{
  "n_layer": 9,
  "d_model": 512,
  "n_head": 8,
  "n_kv_head": 8,
  "head_dim": 64,
  "d_mlp": 4096,
  "vocab_size": 32768,
  "activation": "tanh_gelu",
  "norm": "layernorm",
  "norm_place": "pre",
  "norm_eps": 1e-05,
  "positions": "learned",
  "qk_norm": true,
  "attn_scale": 0.125,
  "bias": "qkv",
  "tie_embeddings": true,
  "parallel_block": false,
  "init": "normal",
  "init_std_qkv": 0.0168,
  "init_std_o": 0.00395,
  "init_std_up": 0.0168,
  "init_std_down": 0.00395,
  "optimizer": "soap_variant",
  "lr": 0.00701,
  "beta1": 0.95,
  "beta2": 0.98,
  "weight_decay": 0.043,
  "lr_head": 0.00473,
  "warmup_steps": 60,
  "schedule": "wsd",
  "decay_fraction": 1.0,
  "decay_shape": "linear",
  "final_lr_fraction": 0.0,
  "batch_tokens": 131072,
  "seq_len": 2048,
  "doc_mask": true,
  "z_loss": 1e-05,
  "train_tokens": 511700000,
  "steps": 3904,
  "dataset": "wikipedia_en"
}
Each number is 128 + 24 x the weight over its row's rms, rounded and kept within 0 to 255. Layers, rows and columns count from 0. Numbers have three digits each. The size before them is the row's rms in percent of the matrix's.

# layer 2 MLP down (transposed), 4096x512, rms 0.161, rows 1291-1397, columns 192-255
098:111138076139134151148123130133182112137081142138147108094144135176064147164114117082104120142098171105112175125142100122122109165104118158141105168130155117118140124153137110142096102118130108
091:155054160148129119141133164159139133137095084140130145133116088130147132112108150139112145112169121181117094095140124142124133110112096140132127183133129119114148140131148104186133089153118119
099:124144131122142087161174082128078136120119108169117123062124121119120155115143126124099145179164119128118099169100149113099165117138097110155137138112116151129093136097143163130146122084151153
116:138157143113123104123099149138159150147144132088155130134170112136119127140136162099145114102099156121126113134203082126092150098141137156116143112099121173106109172078115096109144100150123113
096:170108116120123133162198153141147098120118130069145150172096146106097134081142083128127119145115143169105116158124092112148128143109117153160126142136067107126111125179078139155153151132092114
101:105160114116144146107106120127148123105109116130161140128153139150152141140136127119143107146139130110140107111164125101150121150085143102172121133132153149126130127148098133138178153112166160
108:137122137110088142120157090167139155146096112124108140145107097179133154137109123118165121126155135141139145146102142156156125128139147122115108104115129154101103150118127112131107106152127138
101:131146153150122110129133130132119149162123132182154129096144119148138116150148133099122105111070137126108125146093086127155117135116099143137099125109156156139098140103187089143155151110105136
101:123138140166156196108113164106140122121075169093133167139146157116135134115139111124150124123093111116129121119169120140151123122147166114189097151124115138144133163160127144183109154099129106
101:132109119152153119102131165153114102121148110152130150134147139102145104149134161139136134152156120155117105151127161147146140122105133109165151140152150101160133106159191128161128132141127093
102:114075137156107117122087113106150159161121120125145137144113131114126158139128132133101141115144094130095097145097102087161132129124140171124100174141133118141107159156104107150123119146118078
097:084136119133118115134130107139139122188104107119163070136144100172088132126145117124123115135108125129146151169105107164110102132104131138126130120122099094114158145155099115134094111133134150
098:112154108112145171145094123101139139072178137127134118164119096147082145145140134106127127162089155114143143122110134103121137132113166132113131112126142151109125116117133143109159135141131152
109:135125100077121179134123124104089150145123076114106122141138146080150134137152113137100134115185152113102161156159139124097098147151133120174137116154154158134153138132127138117153112070131086
099:151152083165123121132116108136103132153159117145109125165112106144102092132090120112140132109102140078086137117137097143099140130159111171121135114084150137172157109121101151172160109153096100
096:140113115117123176106170149118155118048117101138141130140140138146103099113078128128167123143143105096102131128131145138141095124134107109116165125151106145141121142081167106126128165080101165
093:143150134145139078132157063156111090161108146145107157152134160095103104140149114150116119165122134127126119111139117108101105146122125150136153162143107080168139103126146129125105122118118131
100:124111168109114115136132138168146189127110144142135149156121116129143123116141106148113130114155133165152111124091090149111143076146138101156123151125149129135120137122121119159148149126137156
105:112132133102081135131115145086159115158107161116119160136158121075131122086136149111121140073167150075171142096162149169136133125128125122123120090116108126131135145079119098138139137105126146
110:100123092125091178121097110105155086113153190097118151115131154128125131106097107121101159100132106109080089110124127109131090119131137132115135102087148127114123101115153107137111163136119095
092:175080122128104134170118113153100149117074164106116145125148149116130111138158130117176114116108146105137135122125083122167132167161144115103148129151132132146151151130151154161071100111117111
097:143165172123063133161084112098135128157151069147151102114119125103149130096110138098103096110120089115077139136104124107111127119176121145116107137119094143192107129118127132124116145145117127
099:094121173115125152155124094130163121150158103126138118122110135150112115170135094144112076144086106122087121068094157100132116138146077147120153125151125147117117116102148161170123125150125100
098:177118151134102136141129165132138100126154114126111163123108115149150122148139155102088099153082135130120102127097143135137107120097112110092169143151123134137107114139173080155160158123146097
098:156123133129138123135141107136165134162101123131089075148159123129109141109141122142115126115113079129117106144140121121113148101122139155162122122142108151149152162179111125090110084098137100
099:171159161122125103107115166124166086114137126122111120143119144104128148159150119098123118119111082072105102157144114167139136125113146152091141098129097162168086119099082132166123163164138132
103:139155123133118182139110133079174103132157157160163132126110146081152109143137110125077100126161114129121128125112143126130118147151156128127134153121111131109094059160106124155162145122157131
097:122140072187115154149094119130139106137105145123103085090168145113116143126193161139137106151138118115100100124139076078109082097099115150134157120128136122084103171079148070185105146105115126
113:159127101113184106084164122152089145123141120130091089128124152139110143102112131165126124093154120093156122142111127132156107095133160151160147108098122087139140126110145132145110121111139117
101:130113098143187106122125148168129134144099117119136151099188127132092129155133134091135084130150146094142107143121102118087153165120096166089090110113131161093114107153105144114136183114098126
100:137158106133128144157095132110116134132117151136152100109098113142112092119134157131150110074101140133142128152171127104138119137139103145111155132098127119148104144118093137113112114113124101
082:113117052148140121183107161108130147127149099153147122111090129121121109109144139124111141123111083103120162167092157138130138130102143144109130142089136082103124152139137120105139129109155146
104:153152119161055102089123151105141151144119135093121092137157113145132178146136141159115078108110145139110180173133163130141150112126124136133123134159142127120097158140107083134111146141145092
103:117135145149173098127164157144154118139165085067085106102124124129124116115138143108132136162134120097120110130136137099175149129135083083120123092157127126140148149108092176180101135094137134
092:184146122140136122173095134082148110121098100149121159122149107118140138078113121176133133131154145159123156160147091130124139094145179136116089156135126144124100083115123132148162139114194131
098:089136129168150157097122094114133147116161116139151139148142137129138124163083141127119160128103102095152143165132111113136138092158136167118141128118097155127126119117079085138139152085128117
092:158108144138113127090135174128152122112113114101139170136129139081129084148133104095136118132107156104136096149139137177171108105116104114137130088127140121150124157169146133176191158110081119
096:175148126168121133169128135093103118109117161083137155138134108130121156154121144144153109134120163144134108072093154081126131130140128126152146122101081108156120131143122125098141161137133151
093:141077132143084086139131102167141175111151082149097084096172135128138125085112170140099161114108167150150131147130105102113118096085160166144136158079133155137144144138089148142132116135122129
088:166128146160145074136127122127148152109148144115112120092137119122099126120122125141109105141176126095088105116125145139123109132117123113147146117119133104168091120178138140126133132074104123
109:122134144077102142123144142143150133156156167123133143122157134124106106103160150150137125074129101086145113167135109103123190160086116092110109124120128111095161165141126133112144118098112140
097:133095154118080134152106165134119175134131091103124129116112130133108114120155145140120146099147169110081092120102077130124136157127128076123139143129116102147123116096137101121114160103162158
081:107123113139149138116184157118137144155081173122175118157099149137137091120129136181131153146103105109149108125121146138136136135167117123121156124132113093144110132149099162164165150116133111
093:155160146138124151134133123108115136115131119152108180124135101162082123135125144146150173132109114126139114118114106198096109123151130127136128114130085072116178107083130111157133111129138124
096:115155108140105135122132136167130148137102099160163124111090156131142138136164123145130143127118110138146105098145111081101144129083121151137142115141084150112164147177100115144119148140112142
095:181148124113123131099127139097171136131156163127148117137093171087126153158149086147176122149130151115185127081104131100129155154115130118132129130137116167144160120139114123122141118092163138
109:162142124119119121119100129113091130130149123146077141077103101125132153096121132104122132065151112174134132149114123105127164099132085195148101101113142148118089126166127122110174129132161116
095:179152167159146130148121151109117091125112134148126148117129119125070135130141102090112131107147140145107102133137162117104143110101152118112154136143127134124121103092104105135100110111124102
098:119113133111103096119124106137145116103142118158122103097126145080129117117087131122129143135112119122092152141119105128104119118103146133164135093113144104105156107171124163141144130149138122
096:123085065134131118177107152111120092141118119134127147110154135153125125201120088086132172154137086156144079102081079107146132148161119124090187136127145151155128126061114080180154116171144101
092:145163160119140124062116100089142160085157158118138123139178146139148134159088116161101098092102118154115109160122130094123107141120147148122124111132101131136140157101199126141119138128154107
098:174112187096133125131150146106119148101133133163099156127100125151129118131129120122116143157147091141156145129162123117135119146132153118117132145081108130140090122155129132118110140119122154
095:135132078108128155169121119121139097115088108146155142162127108104096116156121106125130120151168133086170101145110114127141152130132152144145116082140173093119145113146159170112091189163124142
105:101142155140136115098139085124103140140118152143172103094124116120140085111192157137098070133179116126157143120115144102122171137147101080114153146133157169104137128103148128084133155121157095
099:107168151143148142108094162125139114142165125107131129089130093141119090163133165168137073138114132126110120156149105095117137121083152117114139100197101154162076118137102155138103114098158086
107:110124136100134149139131119141121133160162139135140137161155144104074105138110096127169114203142142140142093117132160116127107139114167143151151133115109109102155056130156189146140129074123098
088:119135126118178106118126129108126118103123121180132118106146186136134181114120107121156136101119106138108145110107160169131144139161173131182143185130136132153141129170110130112132078132129112
104:147160078128065146143145124129115132118116100140111118084117101152142054155131146135164111111148113119129111143130107101155101107128178121121139171170134131150109105160127103148123113101139087
101:123157112114131139150110111153155109112135128074135091125173129126118144119109109123095170119139160147111116146125158149154142130170104113151105074061148161120126135076129145134115153126112144
095:119092134149124175133128121136179111126150148107102191137126095088141163124134113134090162101137137125135141118161083115138131133150112094143090102093149154176131097175165102100162149145118130
095:149099148129131122113100108155122157126126142131140113140120115113108150154125124131151098116142142125130148151134146151136156195113147131150160117134131128129124114101130121168160102139088114
101:092152124128153126169167145102119111132124122099128143141151124161124141137168128099158156144106130114132157138143155127085160131123117142145152164116102154133100150118153113116152139137146107
097:137107132143165130162082129141087144127132087113130138113123146157095090135165126123089114146129121118127101123150147111115147132107121123109161114142123113138121140136152156116120129136122143
093:148156108162157136124113128152134156116135145151117110142147096117133100151163087156103102146163159106129098117148113155151127140139133120153137088124059139096144143082168145116141135144107127
102:120148149139124160111147154118127129160143138157116113145142175148099130159141122111126113116105065143089110143116115136097135095130124106107168084152128135166138145116117124102135145127121107
102:158140143118066150132138096106123135115163112127129119152087098158120156156113158122062073167127150142139123117136168104124156106125110146138131142137124108140125155126129142172135127126162139
111:130119104160136143155122164118149160119174174094123146132129152160122093121125135127088177110120144117208162131145132102165157144101122104132095165124129120108105132107104109131178143116131169
093:130152147093098169146102120121153127141110170151150114120160172136086087122161097127129102086102131151150100150160111135114117112106145141109124150123130121128099115117168128121118174098152098
101:138148120169125153153076093134147118134076159150115122122091130125165123133072144137121133127114069126126144108118112111099120117152118166165177119093133081139156130174102120114154141157104140
100:118091134102111184161137106127127140117103117152162157102117141143157126130102071115146141096125145145122080104119050134111135103125127132148133115089135137140105083108168118113129131105099164
102:126122105147151167131117128135143121178172125144097095159124144141129130141071110125129156193134095151166136131127155086076136123143123112169093121103138116194147148133104118117127122121099089
107:159123128109127119118106134071101141134119148074139179135155113132115127131127126154116141137096176126159106141110136110131061115138155124094150129122125117103119110128115166151101145161095126
094:116106113150118172081176136120127124135145118157099135179095115108146148150108113122183107134103129182145089122159156141141110072124128137133127117175114112099093130160121152140127092094148201
095:180169080119069075110125177134165154127127161138125120140145130150133144103127126117130130123122130133138125102150080163157122140102162100142123154136113136147114115118131110129153146121063167
096:114080131173154147160137109192098077160136124166119125113140141106159132091153142126118147142126101087133111084101129158108149109169063150111141140151142120141129161103095093140103130094104109
093:133142129136160145129138116098144151119183163151128088151125131127105115140143071127132163115126103160166149137091094145146140137115141139122126099149171100124161133092154145108131107142108149
108:124150134094151118119094156092179130131124120116136110118105149132151170117131144121114074089145184121160052149112117121138144182097123131129136114179139094128130112067132114111097127135095136
091:154139143143142148155134132155112090167102166137141106078117132141142166143113132135140160139115149108161149137140166099148137138125132145100103130114139110186093169112102154120135088152190130
098:117105172136132132153087131132116159170185131119130112118091090157118122131164113152076142118115120149106143113118117121142140114121112159155102144159157140120120144112103106149179134126097142
086:161128115113148161156146146093172101121154132062129143166109148163147114115126126117116075131124113133142113132079148161147134087095118149138120130102129150141137136113146136168121162107118126
103:163188117120084102101136116089136205118085113083086123188117160133134134134131148152097096123103139106177105122136106143162144119064106119116143107101120115128164175165117117117119106080132098
091:130174130090077136072145137139136134124129143126127144105105107112116155144145115128133153110102135132117167109183135133151134140141132104136167134116135106101117134142107123128110155084097118
087:129127130152118113079082164130151157124090138125070118117127150118144143103123169146158116107124113108152132141110142152154147137107098114112114120133110149156142101133160136120138082183130102
105:140121143155132118136117124119118090139134119081080114112145153140109158092166124097153133137118141142094130109141108069146131068143103161147128115167171138142079131175088131070131122126087115
097:085132148109128140117157145148145121147108127153128108119143149127157101117120144113112112138099139118143129122133150089095125148148092121118170112135145104106173132147095137116083102116116173
097:162106149109111112127137079142146172126095130115153166156116115128119119102172112117128102112141128124134117118116140093152150122101143126133173178153184187157128176115103086138166149129070167
090:165121107130143128113160129107101147135099132152151132126128160100122128140066173103132172128124127172129098130162153152124145130135135114134168149172123140131146175110145178142093097101157140
127:114183106108099118100143118121058136109162163181124125108091125131127128113142111088199157097109100088139137132134133130126109160126129115107100135145163111116110112106157142111122136109101069
104:088160159145112129130149128163137120127130122105111110094145153123137118133159147176122140128150127113142093160158107120132110117146139124135092084121141146161139109120124096091153109131134090
104:103141133077123165118123098142127137099138126121129151085126138114104096144128115102134138100148113139108109141105141119095129148127112106095150130135117111172080155145108162149115137111122110
097:102137110121171114114106093142160077130115142138105137111101113143176136094112191099165164164156123156168152127111180187132119138101137101131106126101132137111123101100154102162146131114117121
097:166150096112090130139125145158143172124127116105131108168098151099135161096125114116109151121135075132145122120118135126137103122113129121167141150101141111141097106104120136160106128071123135
100:115136202144083149151100096124134138149146150083115146092077152125105103178106154120130129140130166122104125153106123118132137100099123081139108155149168114147098115116187152101140095123134128
089:084148146132133125097118109166141122067108092135085147118160095164132099137133097096110163115165133116067143138126148135108143097120103091131112164125110112126118133149113125120116154109130116
096:086130158105106153133150126154143198134135083097099168136119144187132158133164105119111125131139138164133083115125146104111144144157129111139134128162159138164122131160110097134116101169104118
107:111098097100127152091127114130130143149096160089182104131156154107121122160139123141102151072126103093101154118084119149126106097131101147174118105146109135145117126146161120072137144140145135
105:166134076125114166099139132113154116124143152116131126149155092079163128126136134124146128133108135132175122131077089147123117145164128142173174079128116125165120165138092141114061129149131147
090:161157129121109126164098127146153141136109084131111117181109111127125140119123137124098112112153101097154139125135110071146112131130112093110099146120124138164092143108119116150116143135058123
103:136131106114102126137094162098124138114111165139176128156104117129145151127121140129124099120115092120085151131111112137163148102193166129180142136120127151132176162153122151107134126136110103
093:111136098136120130121115152095118121111119111106134101152173150167109102181109119105144112132123150114163161168126070091117111111140159155163149109180098116114141146149126107104163101115087116
100:138104136164136101130150097133094128148147156120153160110162137126148096138115117151159099083118114123118084145099110140140090117176135126113130130165145077131150083142139104130137134130131113
089:128132094083102117123138104122142153118119115112138077109146076070138162142073105122118148104127104114114159107114144131126095131119119102114129115128199113112172136105118082099162115137104103
093:091114135170134096127135135118133116157085139106109130133135155146157122103128151143128087135151144137094139080116111115129134162124165123125152103084104150131102112138130131177139070151111107
110:122190155125153149143084133086138115145127130102114144159113130169113146182119150101100147138144192131106138119106135151176115115094072145130135136151139111147105126117112114106116098105138139
099:124177082104093070132137152155109180157138102101147132112106164129161137120117099155117094131138162146130119098143117160155160130113124166098149084139076062104147162101104163137137129127104115
106:069119139116100103151161107143148124113141136124126127137096171144134113123121137122140127120132152180138087150153136099140171177104130127178132126107128151146163128109175124129108173141129160
109:142148052167142116140129161103108146152155144143121145099149153126102149120164112115136140175139083158159107115143096095152183160131149152115138121160137121154118099108120124118150130159121117
# layer 2 MLP up, 4096x512, rms 0.165, rows 1292-1398, columns 192-255
087:155118123140144084123153147165135104168139070106136096143188138128114116091149116134119137161151118137101132107143166094171129107119106129138114145147095153151123113180127074123132126111153123
097:084178130125101128144113094118107128130137092124119112119117112152103141069153146082135174149100088159153153123145144128094080108148072174155128127137095118127101142130122122118103105166144121
127:120151136132185134129128079159129105134088131108138131141142121127075146134132147082107151104152160133120106107127170071114142125111154148142111141110158135140141114137130110103119100143118129
093:135108161146108144113115107140109097091143155111137138165102127133166145103136126107103141104142108100151105158092097166113124119116114109136119101124119131122136110147116101132081162070122182
090:123106112162106124121102142092113114159125094165116114131146090120120114148103143072096132140127155068123138110101088145140089120130182139133148126140123130127095169121120118114121175088116103
104:129158117125127161121147131126157125118153122149121155129092107149148111126151133101098104118140124113096118117146098119122096125190127094082134084127148110106163142121156128126071106159132138
102:146139135146127119123120106101122142094117146110097086168166139116169127104092094129100135073118101116104141120123092138140170142127155173130174147105096113101136106113144140106148105139124133
096:145116129093117117117142151104079113134147119127140124117119107097149140112129135098138141102099154139096149125123140125107130126135152115130124143115143161068146146109166114130116091093134171
124:116110160142138105149152100122139125116096127164139136130103146093147076108136199121109103128120095175140137098112126134166128153118150150143087150137136132147103113108100146130082138092147108
101:114134101120154125167129140122149129135125116180128123130167120128103140138132159143136083145112097117097124116081149140140133162087113133130114132136169162159122109125128151083140084142125119
082:138117108130124179111154140139140180133143097113133063164173118122110145130080132139134133120146088133153124163097160129103148113168137155123125158090114118120106128156100092107160099125145124
090:151177153147093153131127103081151131126143130063124160167181118152162118137163134118123113158137150137155121133099105153120141103158149148130121134141112077082135112096111138065126149124165100
113:094139125131184147151144092115152116129102093145151077132106134136138109127150137098168114126107157135122159186164169099099111121102135113205105119154111113161130162111136135099149134098103156
100:179105113142135132127127132105136161083088093143093150084115079108119105119114153133163148119148158125105117094165147137144128191120185111143131126112146133126139136145087108101134109104166172
100:130119124075157122116147105151139125180101138107150089129094110113116110105182104059142202125166097106165132129151120155139162100133137078123126156089138145117101154140139098113106101111146114
101:134134110149153144150129083121133094118089090073145147105137133136094086160143120128110146157155093151144113103132109143091149179146131122140095143163136106099195154163160122059101128123114088
094:115137132124162140141130121129100120108116091099167078172149152097110149121140117103158127127118183138095113099142133183119144138167133155118131089127152137149105116147106117133113149117129116
089:151119129134180112148099178112140139140175142122097149141163125114141131127112150116165108106145139139147122131168099122143134113148102135145102104145100194157108085095135086172099121134177171
119:131100104162064124091114116108142107121145133139122121128116083138127108103109159149146132140151101149073112105125118137106170155113120061160108114116116142120127114145151070090122110122145204
104:102160145137113158156117095089127178134128141129132135140140157132136105135108160124145123139145124109082179111116132123124144153159109084125119163139153153093160121158162077117121142086130118
091:164159123118120121148137139131109108146085157152087121114122144137156123126119147155142110142084091145095128091066140179152133093103136124088109101109143187113095110152119126167167131140133135
095:122157164121169133128099127105112154099151134112093099125119119150108108129122126143155134111125123110129104134156133144080127094117134115129109157140087120148127095127110152125119128142072134
104:134164150099152138170169173120120081125101105157164139148170113140117148136118142139109109132111115128116146114134141139125150165165128149124102161099125121155126109153166121104134138117154115
105:135172132142118186136110125120138102158156183149164128091118146130145105156151126113151149130145121143071122165096150128145106157136161108147150195133129092117142143149118135140123148113079131
096:136108094114105191132130140170138111109076191158115153120122122115145104163116119166125092084117140151118122134130135144126127130135100082107146128164135108152134126132123139093177148143143149
105:155105149130123140125142108067135145087110090155126137114135139126140148141154153154137126127112124124090129105101140108140166139133171067132133136087135126113091096116156149145175138151136138
104:121078138113135144096123111117068117116142124097137148099170101149112169068100144100115117147106081152117186102159134151132151142126113131125122143125133089125106099140130174095129097116099102
105:106117151113137109111147140146087132126162102144089113119111099141119110130078125127163101172123150135206096140099099109120138119147149131146157093157113128068144099120157124133105106101141151
094:119163102120137144084123095113160028112171136133167137119082098145122117152110085112123143115134121108135140099110166134113105103144133127138147138141069138136153123108137142137107136114142138
104:110161117106109120124164112122081166109126148123127101109112197116140089098120141102095116103057124135088160104132115127123126133164154125114103145085118106111104107130149175117065117086147129
078:093141076154113171113150153166138132142132135118119122152113131141076120137103171111121097106115148172109135107098181141119126145083128084131143163144169104074153123109130114116164127088116149
111:129137107131122073143097090117091099152070146115141088151129125157143114129075118146064098107173123101117141188064130123095092152080172125125119151113136151120137122158150087108051126167150122
107:144156102123096060141097125092128143119149104135020063116183110131161140106106138118147108146092086112119149138135117148143124111118109131106123118069130123112157131115101101141129166122127156
077:114172126105136164142145141137139132114146137123125072089145117135129150122114100095150093133155132119143087166116121115168101162149156132145136113167087137124140157128139118139100145129173121
082:152158115114129132086115091127111136120161107159153118142123127086061127167121116138110164117139131104132147129154159150162130118120130153120097110149116138114191126149107130164128083136109130
087:144118130165171109141123127103146151105093143167116128098141113113155129116137112124110149111112129103113142127134157109169148124153034158140096092146144139090122130148123131127154127121157160
095:144144087129131129168104142163107148140136143164141124127158141121163117122114166167123123089111141093098180119130098155144185124123114144116177143107174122140119123116139156110141161104117132
096:144123161087098142118111120087100100146138138090147107137120158105131104118166129099133113133103125128116122077105118136130156112095148118064115120149145095145108113112124122098135114112122157
077:145182136131156159133128120165119137156125123154111187166092125139134157104169133104128144103143102157159119139145142187156166133157127112096101147134136146146117130122114119159149103146149098
106:131099137092126097085131067124126132121158126102110128103118124158126118131166141208139079223156131153107133126167125137168148130097114149123114173150137139110148143133138138122165113127140159
101:124154118114113099100147129119120107109140128124105133167088123098102184174107115169123116129121169122084152131144182111144110118123140123139157108138101128080127126103133095090111143113130146
075:107117135135095133110152127129111154176123160135148086128059121102147131098152119102138135093142116143126126150111129110142136118117121137143135135071094110107138093133090174127134156104097136
079:137132105150180144142139108095118132132122109123157110120118101161138150094078097168102112152096146094131164151159081130141139135122108109092109083134136136092142118123136146151139066136188116
110:140141077112147113124148136125142103132145113096090118096134128094093121109170161135224127123119147156148132116115135145135113164145122107121109117179102091140137131137127087101150126071173083
085:156103143151146077115079139105148153094126120116140131122088101091107120101142162134169103146141146140134136118125138138125138114111131102150127152160100159087115129159063103108151132114127092
126:109142107148131119156122100136137165121098092064110136106114122094114115138089136067132112125136116110134136107167147116120087092151084114084127112085144107124108150136103107156097119130103138
085:129192145090139174133114132145110096139129123151133131168133094124163139099157152184148173079166094129122097120163127107130101130121128089099169118121140176143106111106136118119131118112135134
096:131125136102164134140050097131134165128163152192119174109092135173157148123177074134116124152117155093131121140156158127126150106137131134096183123167118147143099154120150109143139127113136119
091:135100127098164200093104158118153153130131122145152151150086121142103139099104125118134159128149131136120122123122129108114151122151102097174138125137092147134141150138108155130092107208147174
080:120135141174096170144118095120131123152137132129146144111104143156171147172140137103121125150143148120084125124121158110130141141159126115149139110119143118138126132160158116115145138135095098
089:078126150144137107132105154151088108131135104116092102112120156139108145144148099150114087097164137121073167143129137131117156103174121137121138154109135165082116104087123155117142119113120116
090:106146183159144071095125119125116110129184139143100137168118118150134175121145162090142116141126147109142154179134152072122104108111089138188087175127102152119119125120120130136101113163151146
097:124136107127162136119149135126146112148135104118133146110098172128118137150136125100153128111141130122119137161144104094141093133119083091106146125162129144122142130109129154137161155124139118
096:116172111139111132111124122107124129176166166108147099103102136150143073149141096133120152107132150125118105129121147108168150183090171156138128144141113082152145049121124118141167063090168101
101:117115086118157130117106122143133105150177144131156095074168152152112098113132156154142105136110147103152138141140150124144117138184138123144104141162143086106137088174123119083107112128138105
084:168158110090115107124155078159108116133197103157097132107157160100131122092150146159148130071119127144139144131144142132103144099113121095134110108147114105168145112145126107102098106142145117
112:111169142101138127128138133128086153156078159114093130111141112135130057125077096145176154138109162124142166127129158118114124125110161139143104166077147124157137101120186151103128108164164153
094:158150122120126139151107052141128132120117136136162143159133119168114118150090152126112147147131099112120105120102143173133140137136156169142107081111150147130153118096109165123090121108141131
082:127137128116133129109169177131158128116115138134166084091122133129162108126150112123133191082135169096103128098089141091171144115101162116166176156099066129113119121195099119130137123147134110
082:150130126172107114099156124119141101139146156157105143163122119118110120144125100156141127115100117105149165144125101107126170108144131166094156134137106105112120116162055120159135129097132133
090:124123095158146104122151142119109099127163103133109127137127144182098119127164157099154135153090158115133150171128159106101106156128143141105159106123144108124152139143148106131117139144208114
093:181132135100120147144133125112076143121143092138128147103144122138121111099108150139115105109092088128127114128159119105151117135135123132113104126124113142120142122129134137118101111116122114
085:102108132133132166149134168151106104118135117138134089164124117091181140173100179131101136098133136138084111113139082134140161091112122153123112148114073145131113147107117115117133117125102100
109:122119152151088127128115136091139106141096117142163123132125159070075125114143127109136109141151157105122128159176148139129118121131131112131152129106113125150109133155095135119089128130103161
095:130077090115091110149125120124089095126150088097120107094136097129150112140120161162127130141127117115104121122107166128118144128116138085124154145096139103127122144147110144191109124165121163
118:145123128089145149087156121089126118127145148141153125125107152157159159098139107136152128124189140105134112129157183113141123168102072121143126140086133161129102146139050116134065132129168133
082:115121094120111108090128115139145153086137145135142137114180142137123132125116156110142168120149099141155136084146113113167158173121099102100117112102135124129148097129141146140071085113140159
093:133123137093114133143101119166129142081149162115143118092112150167127106117091136126099166138159114162140172105148146083117165088119120176136112156090092113141119121106119127130123143105151140
113:119115131149097153109154166100154100099094127094150117140137084146084162110157149131141132122103122116170125113124096110136134148140135091133136117098096068117122158171119155140152117125154143
107:107186133141149156089091138126123137110118156115106114131117144130091130163087094120135143123080117128124138106130139137094154134124148114140159107112146151120163132167109206110144123121119072
105:145108141107104131108132121120156118100122107125117148090139171147116113135153141101135136148156134170141116130137150167157131111151126089132166135119119113125172129128182109129103081162144107
089:161127103123157097132128148153122110109160139185155133114117128121122133100146174120157166145113130141135132121144094081128160040098155130119123136112154102132143071095133115105144113118098117
103:156123152166093166129120087153099120117160131112128104107129155139107155118144161126108113123153129133119113152084098140081107133155142138140119129163134100114111088088135127141143102119160154
085:099116169145123145127139154169124141103112177115138186126155160129102128092122136106154138096147133164144105117133168142193074109119175133123136148136136142116113135098157103113112145121127095
094:097152131144117143142132133146161158152127117143156114106131138087092108134101160088130083089099145087138121139163172112123116106125117170120131109141112121132118157125142130095119110096127124
099:129121160104132089119191093122105137131134160147089123133133152143083123109085184170124076163132142097112179153125092184173105146140093170128147157114182143108159086107167139168169112146148142
083:127155178111112114153113094096180144126131173168122139122117146134123121108131148113162114135124147123163124134163143083131125108077120132112126145081140128145139140125126125122150140132075110
171:104134115166125113135122154126119089093122126133122117123118138125131106129162105140106127100098119123109135148116141142118121121122074141141119119111129121136149132159123156125126126188151128
079:116077101150160130103117128114144126091111137095151105141121149163124113163099141151136124151129144122115130125126136108157061127138165118104137115124080137103122104110148135129132137162107172
119:144116157121165119160119166152152142147155118132099108133117171143161128139106118115156154135133116158095177159117126129163145106130122109105153148134136158158126126115090133088147116084116101
085:138130122062094101146139144118100102124138155078155074124105089114154159103115106130115117133144113098132177116105108109126118147136112130129126153120152151116149113150142123149171109078126123
084:084171131137132106098104139098099111083164156097106103159130122129133131092116135167152140109135128144115137124158097116151129092153130114170105133084117164130113145123151168109105114096107139
107:085154133111159085147141089117160169135095120124155104134128106131124082139168118124124162143152116149152149133109153099163118110110110130130138114152155118103192144155099155132142138152150097
091:098156157120130118135125140153153123122118123097124134171133114120146130107165154073181130124105137141170125112113141135090122130106046114081167093157110119137152183116138127105152145124113170
102:164129085106128157160154104129114085123127110110169127168144133169109145109104128113136101153111096130158154118135172108117123130122110129133101130098112127135118142166143122180110120156141103
094:153150079125125107172152164123099132154109173144146175131114150158189137160131125117132161149123121156093117099129149124107100153138082097128125072168100138139093169132147095107125144115169127
104:084116124139103156113146114122078103094141130155122133131127100142146122088133115143173157137132150073145118142138135126116130148101099149094132110171185139153141141159088158121108129137133139
102:099136115106138132110164124111166118112152129175151118153092101149147108120114135154097119060130147169135077115098143114173112134160121082120105063133141137158128117131140160096131106148110130
107:119142166109134146090094144129137089130109111118099150093160116119107115107130135141111101170130113154100116117121155116101121104108107105108112095093104155113128160170123157141135108136150126
110:113171123048162179087120120170126120116121136137098150136156133088126145163132182127150116122082090163139132141102098129127129094184136127157137160150138134120146092118123174091123155137154138
118:137133093131167132117143134179166133084150099106117131113143157113127147082141141143134139144098082143124114151150129160094184162120106136139122137181098180126174111123129087111163120124134113
098:161196120130111129133107121104140141125152139102146128107127159108112116137150163122147112094112136086133132167105150153100163104116149091165122124145126104123132112120132095111176129123112180
096:159194100129109152136121103134129129161112111140124095137087105130152135123096144118153106089127106144123067097140179158141136148136152109148151140156140113113108132083144095125124121099130084
086:075142163104140148063112129172107122083120158115067161135143189107172160101095128156114116098117158140143127136094159169154093111167115131081116113128145168162123130138128128121151099129080152
122:104115156127152149121136087143107101094125138125148097146117112106118122053067133134119100163103154131142066136095108152138075112149131135113163147142095110122104155129110143102164103131111117
103:076108143105114119089133099140146100143135156110141117124121130079128109176128124137146138099108127154144106142126107153107138167157138148121130153163110141132103108139195161181125127128128136
081:110115100113111109125202105124119119132131122125123095121120122134122126150121139147111125108106139142149163152120134131135133142124129119094137107145121154145184122122102145186184120146125097
107:080110123102125136112066135128106141119083138125140115157146144144102112074083121122122135127113095148173110111120167101087133106087139123131146129093136098163104126133151132117121138119084113
092:094172137095138133142137094076111115129161133126128092096132115089120126122097127102073104133120136130149108134130127128124113118099097115159110122148139154102134119116107150121127156088156130
104:140134179117101187137141126105091112092089095145115081141179128155104160187140119146137124128145100158104150129082139092166158137118168122157120109121133112118144123130177117142110119146138137
093:159111127118104180097092124120145140166093123117141118100149081108141140112138126112125148097145142117132101093147090143146092094157130122086139149059106109143124139121141117149122084131111133
091:133117119109122136137150186118133118145084160113122155147131118138121130154120120176096140092105109123125164134112172107143141137101133127149127129065152140091109135159118119134112135129128173
124:105118116136161118127128105143136124116152104106091135117118140160121109081135111179083135140132163123110100132104133123124123161128145132135123141130059101114110161103144115109120156153155156
100:127165094115177121114141123091138135112126131142116112099108109095155141152132078137114094090221153162111149111123097122123177137110100092109113128100132142084132169111112159132163090144131104
099:066156110100135171131098092132112120155165119098114136156116100139100150126124181112168117135106114100145124145183175129125137123117163150122150096137130127094133102165149099113120104149162134
099:104159094116102108128113110131148097160097141128125122108143180120137158135111145103131170146163154121110130109162124098131127144104106105108128112099128127094128137128164124092143104150119156
084:111118137117181174141124135108126098128165091149096181129167114127128112067135121091120136107131167128161149133172103142112131140103177134130101150100157153166102106165132137133121159146087125